config.yaml
n_layer: 10
head_dim: 32
vocab_size: 6983
norm: "layernorm"
norm_eps: 1e-06
init_std_o: 0.0
init_std_up: 0.0293
batch_tokens: [65536, 131072, 262144]
doc_mask: false
steps: 4695
Each number is 500 + 25 x the weight over its row's rms, rounded and kept within 0 to 999. Layers, rows and columns count from 0. Numbers have three digits each. The size before them is the row's rms in percent of the matrix's.

# down: layer 7 MLP down (transposed), 1024x256, rms 0.133, rows 844-890, columns 64-127
# up: layer 7 MLP up, 1024x256, rms 0.146, rows 845-890, columns 64-127
down844 101:538509466497491483489551493497542492498535525509522489560489471519548502474525473514528446523493433505478496452468514494515518471530511504510523529480502557498516494472503485488479509514508476
up845 094:471518512456492450494525522545498483532503516536528514485512416523529489540481485531476492525449509515507499459555487514513504505502485526461485508505500497524526506519533500466497506493472508
down845 089:495493460524479511512481470455506500500526470490501516513508534531540484468494505527448510452525466524486519504478528492489513510490485461494530510475516520518487477510494495515466526470539493
up846 106:495503519500508568509500484526457540521531503493471520474480492482461507506542498515510504504495546500500491504471460514496516523517483464459507579547472490488504479488528491497478460522539493
down846 116:522476482524483499467567522493510464505484515494486497494518515508528534455488506491462492506490510468496523503533525437500524489505536501505473501464490505470468535537518503480485552488450481
up847 099:497485504499514553550519471469531543501510539486480536516512496510516530506495492488515502533514514517515525487489515499471489508484466498503509479462483496521489552521475494495490507541501489
down847 095:478520459495534450476524538461526518455557530477509541500472521556544509467513509491492464535506487465510502483486552470527490493486482499490461497501498533522474552467505536490478497537496488
up848 102:506518507535481496528512512532501482497484521516487480561505508496503527538492544504519527451521455533493499532484476504514497525470534485534509478519451568497510498518510450515501525527521482
down848 090:459585509526486477513498504514550495469524486524466523502498488500482517568515514501506520467508480545497453499516464472482480451484533490490506507480509471477537504462492510456502507550494489
up849 096:484494480451522534522467481510530530503541451486512525465536458477500503519523468522512496445545493492500440498441499457519505458462459503522516478498491501464468489506480510467484476482503485
down849 103:501533521480518530479505490500533482532505536507486496505538508552475522515531490482504489494512469476508526535508534511530513507496525491527503449486517493490499499493478508477504482512521525
up850 091:492511469534499489520509487506521555504488556514497486546528476507535474491494481516489476528527526535485487482505486476492525532502525454522536508487498540483524533472440460466527477490498519
down850 099:497487527465472490516478486564486507528514523520470529488540499467528483527519530497491457445512502550507509482495449519511510513466528503506477497498493502483486461477488455463498539507501485
up851 099:517522467510489488515505450519471501518446494516509463515564474528496488458545530473513502483483501520501526517484545511502497597504495512551484496485463536532517484467504484449519482503462514
down851 101:506482496513486511501486515452505564482555460522515501482494498519517493523533502494487517467500467477510466514485573493500505499529487486579500512516458477513495522480507485524510485506514514
up852 094:474419521530475508498505502551487496503514494485514515515525529510518484534499526537484508498483522528500501497526529510457527428457508518487518520508496508466480509525500518488515463471516512
down852 105:481519484523526486542528513484494480470452509512491460493529455472527520527489459493509477527496496505510476526507502516558470519497489482510529505539483547474496516491484498478475510466541493
up853 099:501470479454505520479487513503520466480497501470478472502456512487523518519525509532500526535538529500462502539520472504514537502518464544510476510474472507489508494488512506506488502528484521
down853 091:489527501508486501543526530458503508519496530562485517485550503524528499490536450448486469483442479499537501464478528510509473493481480480507516459537497519520493521483496494521501515482537489
up854 100:477501490511504495506497515502448517488502453474511457520522458472517484516499526509509506514524470550529498525516527451495495516461491526517526489475512519458483537537481497501506452461514510
down854 101:505543528502522514495541496536558489520505503482472480468501457506564502480471499453513504508514475548501517524525562523484529526519521482498529528487520508499467505537493511524494520515512495
up855 093:448452533485477505526499517465510459514505482501520471520500478495469528480477509467539466493499539527493511559439535479470485492502477521490482508520522482480531500471526541507477498473500505
down855 093:517571445476516513461531527541516510521480513501516524505481530536559510509500515505522495517492493469480464476514512513500497524508513477470481504490493493487484505514488497508502477479497505
up856 106:529532484480509505521506481499503522480515476509477510503477461520507476546497516486523495481538505516515457502479454521479542531519502527552527521504490468480473508497463518494497503497477453
down856 122:519475493518512521532547492486496467541515502496496498457506484523526464513513496498464503510472465508513456510491527513492486499486521470483538482498465509516457496499513481562487497530488479
up857 094:527512538466468523486513509503501472503490507484516489485541504544522488527494513518480517498502493506490497444490491509485531474492522499520525542515546463522534584506519499543552465488530495
down857 092:476509449557516463547507520495490490488508531507493563535480527440544493536456527496476500524448503470527494511515513522494453530501484482499476459497487522521539485498494460526480501499475489
up858 099:508494486499482463522528501500531520496508538457503429525535449483498494499485516511500469508519496546570517538545484512479478524495492517506463492477523509512479486507487553499484528482505503
down858 101:514442496510536510481481492492491532568497463486527525491486514502514520484514509510517467521528490519522520517505489480488478476508499534548492516506466528539480498523522495515521481498479487
up859 100:487541491497512479525514491479502486452470549509506489507481482511504482513463506512488470546461506481529514511484487474507479510503537512507490508490533485498497510518496498498472531494475477
down859 091:500544479479511560471543460532549474506495515520513492527482483493502490483444478452513483504463539479484521457534537512493516481546525514522508522503484493497509501504489470449486525522529487
up860 101:530531524517499490485548500485483459526520536496525516491513510544531509543499515516458512497463520550508494532534482565486442484463475508506494528526502480479482483511476511497525484509555472
down860 101:520512503479491477483517477447488516501528466540508531480536505525501559500516552527502488500496510554518470495543503487494528518515477491499515527508513533492511511525478520475514466532522507
up861 104:519476499484495477512500523536457494536504543484467503478489484469497482521521505490532509529488465459500482490520510499556501559518499507475495499482497506503534510511542487526542504515458448
down861 106:477463439494538541502508487522458488523532534474538512499557502490531457506510485521507476520458511548485500504514527472491507521500487482476527457478488536493515489476519503512487528440509487
up862 112:519477524525493464478550469569495497510499482504512509495551470508500511491475477530475514549530511514510504498544515481492529489499477497474516497489500498506446464534533495498512490484478521
down862 107:509472504535496510506504508559511482473551462480495478460492496460461501503486502534474505492499499500455515503496519473514508523544467481473506457495480452503489510524524501494476535466493504
up863 109:520511508484493475515544489491473480501506464522505532530452497510509506512468491512540504506577555478453481494468545505531495518519491546508468535516469538472489515537499489522535469503475539
down863 113:497538502508512477480526474505459487476498499451482460500464531520517509503459479512504480558527500521464529541530594502498496453489495519506485515492502453481513525483545527539467494496508529
up864 097:475503539482537502505519511520495481496527504459538526547524477524519483487482454490484516481507491539502521511497496478473503525508534498493536481545529486508514474477474499505530496452476526
down864 092:511457509513497497496503475488498542499505478540532519522505507509456472491534480487521498471494467506514475502489481523507487490516525508500504450504518528494523518442500509500525529540508525
up865 093:500589487505474509509523519450485485496404496547486496510528528496512506543485468519506506497502493515510506495476498499508482520471466489470528512459533525525515506516448514507512503511453541
down865 089:481586477512498513489516493533524515494393500501520502504554509556545532506521481482513509505507484500486501482459488509501484502554501500517502492474485508478529523492472511492526510492491512
up866 103:519486491514510537492451488478454475505485500481487516530518502480461516493514477516487545502474519437433482475505494496493527501441505492485478467490534469507511541510505504530508465433490510
down866 102:521433489520491469522502510496495524503484492464526511525493529459508474468494506515514521475487518481510480485468496487477462521472506549552490446544507544502528538468484537465505481508479500
up867 106:506514510549510499539495508517525494510504515509467488497521525477489520478486478538486526489511490525540528499503482483476479499533486479522492493502503510498530522538505500459516454511533413
down867 094:490567507486494508485541508492546480488503478519531493532497510549475519475450512496485498454516518495516516479527498482510523518498498474510509454542501511553517492535495578441494485469509497
up868 105:519504512540501515499497492464493516521493529518541506465471503512522518559480494461466525545486501488469497502479491453532494543497542461513469523463522467516493452489487493529470497499543511
down868 098:524414517520514493482521495499447481504516462492459457492513487541502519497497492467555509494509511520535536529520456489504474489567495538464493452471532486529501487516486490479486526513527533
up869 094:513510451546488481496475507488472526551497562468521511510526525506510513498513476495510491483512504546501533485502530471526466520463522498513488520485473532528520505505501543523510560529480475
down869 101:503497470508551531481501483479536500489501489491501497527495457508461496488504476489501510476490455448508533505497484465471460535546544523536468490483491471460474490498502481486498508529495530
up870 100:492516519496502457482480497471524487535528492488505491515491448473501511511535467513471521485518500533506527502488505478503502455505453522470517500511500479465451493506510476503473480469492460
down870 102:515541511494495487489470517518510526529525473526503503515491476488500487514521497517488510531522480534480493465494509489485490486455510511473477467537495504464507476473519490504536515533477482
up871 104:488491454490535472496464479486500507520503484487519469515540474481509525467530507504497483458522553508495566518460491516486460511530496514488452479515520517524511458483473513520468497561484475
down871 093:480531472511533491476486475500412484449479497469472499527508465490498454544481458447500531510494511488524538494521511500488493534522527526497450509476508518530469522520517507517483537503523503
up872 096:525499537495475534532537551507506530485542475522550471523504479486473510464479518471509488501493516517513512538478492527502458460518504529467508473458495496490550502441498516534508508543487477
down872 095:502507494514509483465498500509492472468525521447461478482470476536514475530500548485519495548503488491472489476512495498529527475463523547515497471516486510488481473531484476491499488529470502
up873 096:508510563520477503533502458506490510526493504559525466531488504503458528520542501512481492481531547487511496448502499434460539499506480549550526502520522492490504455535499449522535471495553501
down873 102:510470486531514491499522510485475517521467505487524521517467471513502549452528534544454460463528545483520475524446538469484503490555521534533507537504510469510495497492496497512504497516510507
up874 105:538484503468519494472517507525520511511492510517503482511492493524491506497493461494501470482518504555486481500494516538464456469480502487527469504512516470534479506503517526487509479517485497
down874 105:500477496490501492516488497505493512500519504519508469479481473563515530539533530519464477502446528516496482462496544509511489497490516556461495458534516438522483536506505526508495537514459485
up875 102:528520485561475503459555539491474494500484491530504480455524497508466488527534484529503526512474543510486484488480463508527471532486479505496534505508510497509545512489544506528508480496516529
down875 098:469477508453504520450518478458484462525510459495515537526487496498534501471491474454483516497479502538467487486496458495437500502518551480499503497510496518504498484490474497490519486499505454
up876 095:477545515500513477476510487500472490499493458482542479507496514479499530523500450498487471486479524554477496489487483505508507491438511489507504513511457473502479484500495461535538487522502523
down876 096:487513495462478519498473490477534486494535538495524513487482507455520517477500473535487484505504464466465523507500496505482546510572490469535507522504535500511489481522518536528519487501507510
up877 089:470501480502486481519538490507509531528507477465480451475527496480504479498499461494502507480460485501543531506499506490522492478538488463537510484509500587476554502541485504504485494517496526
down877 089:558495496434502534492492497545482508475504537502535472530521485507491538531497540523497494536489490502430494441500473489472496491479524531483525515524495461518459483518466468493507503494502547
up878 118:510524533501535484489498507526497499523491491472518485513457453504534486559515514492510523504502520477516480498482542500545516511472482485496435496502451523494514508496511488495491465506476517
down878 115:485573478512482492477479491496509502469479511490504524543460487528469511540499506466508503482468481481486501485476469518521496514477479444525503447512471550506513476501482482535526502526525477
up879 096:480496522477490511516490479487470469496544499529531475493482483474483477515548495478453477499463523535533480486517548532502504526477527505493492523521499450499540479474506461482483509525506544
down879 103:498462463499541503507520475503468459483495510513485474514494477470496544472517513513530524510462530540490491496509480479508537496502525479476500500508490484504495469485513526479437492471512493
up880 094:465525511501518501468476488524522474514503478476530481493494482483479478491508506531542551490494520503483482532509436509519543514492507463513449502515456508512491502453530487494497478491442507
down880 094:460446512497495486520479448523531509520524505527487480480457488479507484519511532478465454550472506513510449531504496478494527487475528530496472501508488452526531493563462488509484496497440492
up881 094:482526490510479477482451514494498484539480525478511504515544515495519577437467491506501494460501530453514491545502486434451482450498576501535503484465498484500500486476520496477522489500489509
down881 084:499482509518516466527522504517519497501491457479522487528503481449521500510536558473539541511485509474464522480483466476476552480509499490479541508510485523498510499505497489548477506461520509
up882 103:527503498499512554506554504532512506472496521504453465477525489524542480503488511495458499485513495534474475520497470489506459498512554478554492476506476478534476479501491570502529473554483461
down882 098:476502474546503508513525510523521493453509491446453497514546509486500495531537503484476478474493467571519471476499495509518474493499497501470480483471468499530518539525458523506514490507464557
up883 100:511514486490457524510476528503489532508478515490481498511541478542530489534480487550498519499524502571474500506491483515548523494551520532481516547571513513500486510504503556512509495519492486
down883 096:526501525493499517529479521492493491503501503510486446502557486511536486524479482512528489489570492502518481509507506572474495484482537507468516549536530501476452496519488480511498483452497512
up884 101:571530495488442493474499544484535464516522470551527487479515451482484490516514525529512494526474514497521519525517519466564532455487501473536511511499480445538495490506480485469508479454463483
down884 101:492516544555517508483491514523532501493489540482529490472510513453517523517509517475503517486520517492502490477475549513482506465505528517477507522500527479484483525486478488519518520550477505
up885 106:467513526519482532482507510470473520484486486531535524464495458542496482499501498450529530486491496520511545462533542443531473535510477492478546495522536507513494509547469524506511478506476519
down885 111:496436511531476494485484478480501491534500500492473497493491449512522499509443516438506472473474478518483527502484482512477478503523465547486443507504459478503523478490484486512447480533464510
up886 102:509506522491478477521544487510467500496473500480508478528481546482509482518461508535523470489543505467490518493545548542494492539496497477539512464526545504489519486482485477486526481498508462
down886 097:567476545499489501509496475511510484428488534514476479520528487455461485531512488527526478513528462508464500472536492492489501472508483507476494502562489504461485485479537475471488494475453516
up887 108:484528472520482478520516538519472515506491493562528466532524447483529502500510483477473525505523515471541483488455507522493468533509521508518476499500556498488526439516511496542570520481487517
down887 106:508544442534480451463437472473514476459479525525516528472525491465491523502474499495483507513502521508491547471433488485481488494524500524518510486466518505458469506455473494482494528471525473
up888 095:507512492485485479527566456558504525521499472472553536472544496505537500458495475538494514506491482504508471509523482490523512528519477525467490533524442572543508522490485520531490507520488430
down888 095:486557484531529499499499479530511475525495509470459510516484499533519461515472513552532489542507484503497472491501490559531476455487464468501463485466523506495503483476472550488495485520495487
up889 104:502508496493502546481490522529474535536495552510497500485521467503509467510487494448483545497521473556526489495486490548534528494496508551502493534470483475510483508501449484467517488464478488
down889 099:504482531526527511514500498498449527505507453553515529494473491499507486528503517503509512526473557457534499557490531487532477464507487452543446528539513491528485508540495527520495535483534491
up890 099:504455529529488464487555499494535497509493518509546508529471514506487535495516476498501462494506505499508507468507558490514475447492500517520533496514521507504473510501536553546516543512479542
down890 101:477536524503525519489481540493491512488485473472509480493519521461493508527504537457506506512493483486535511491499485490548496529503549487533474509491470500496521499506480533495535490500468474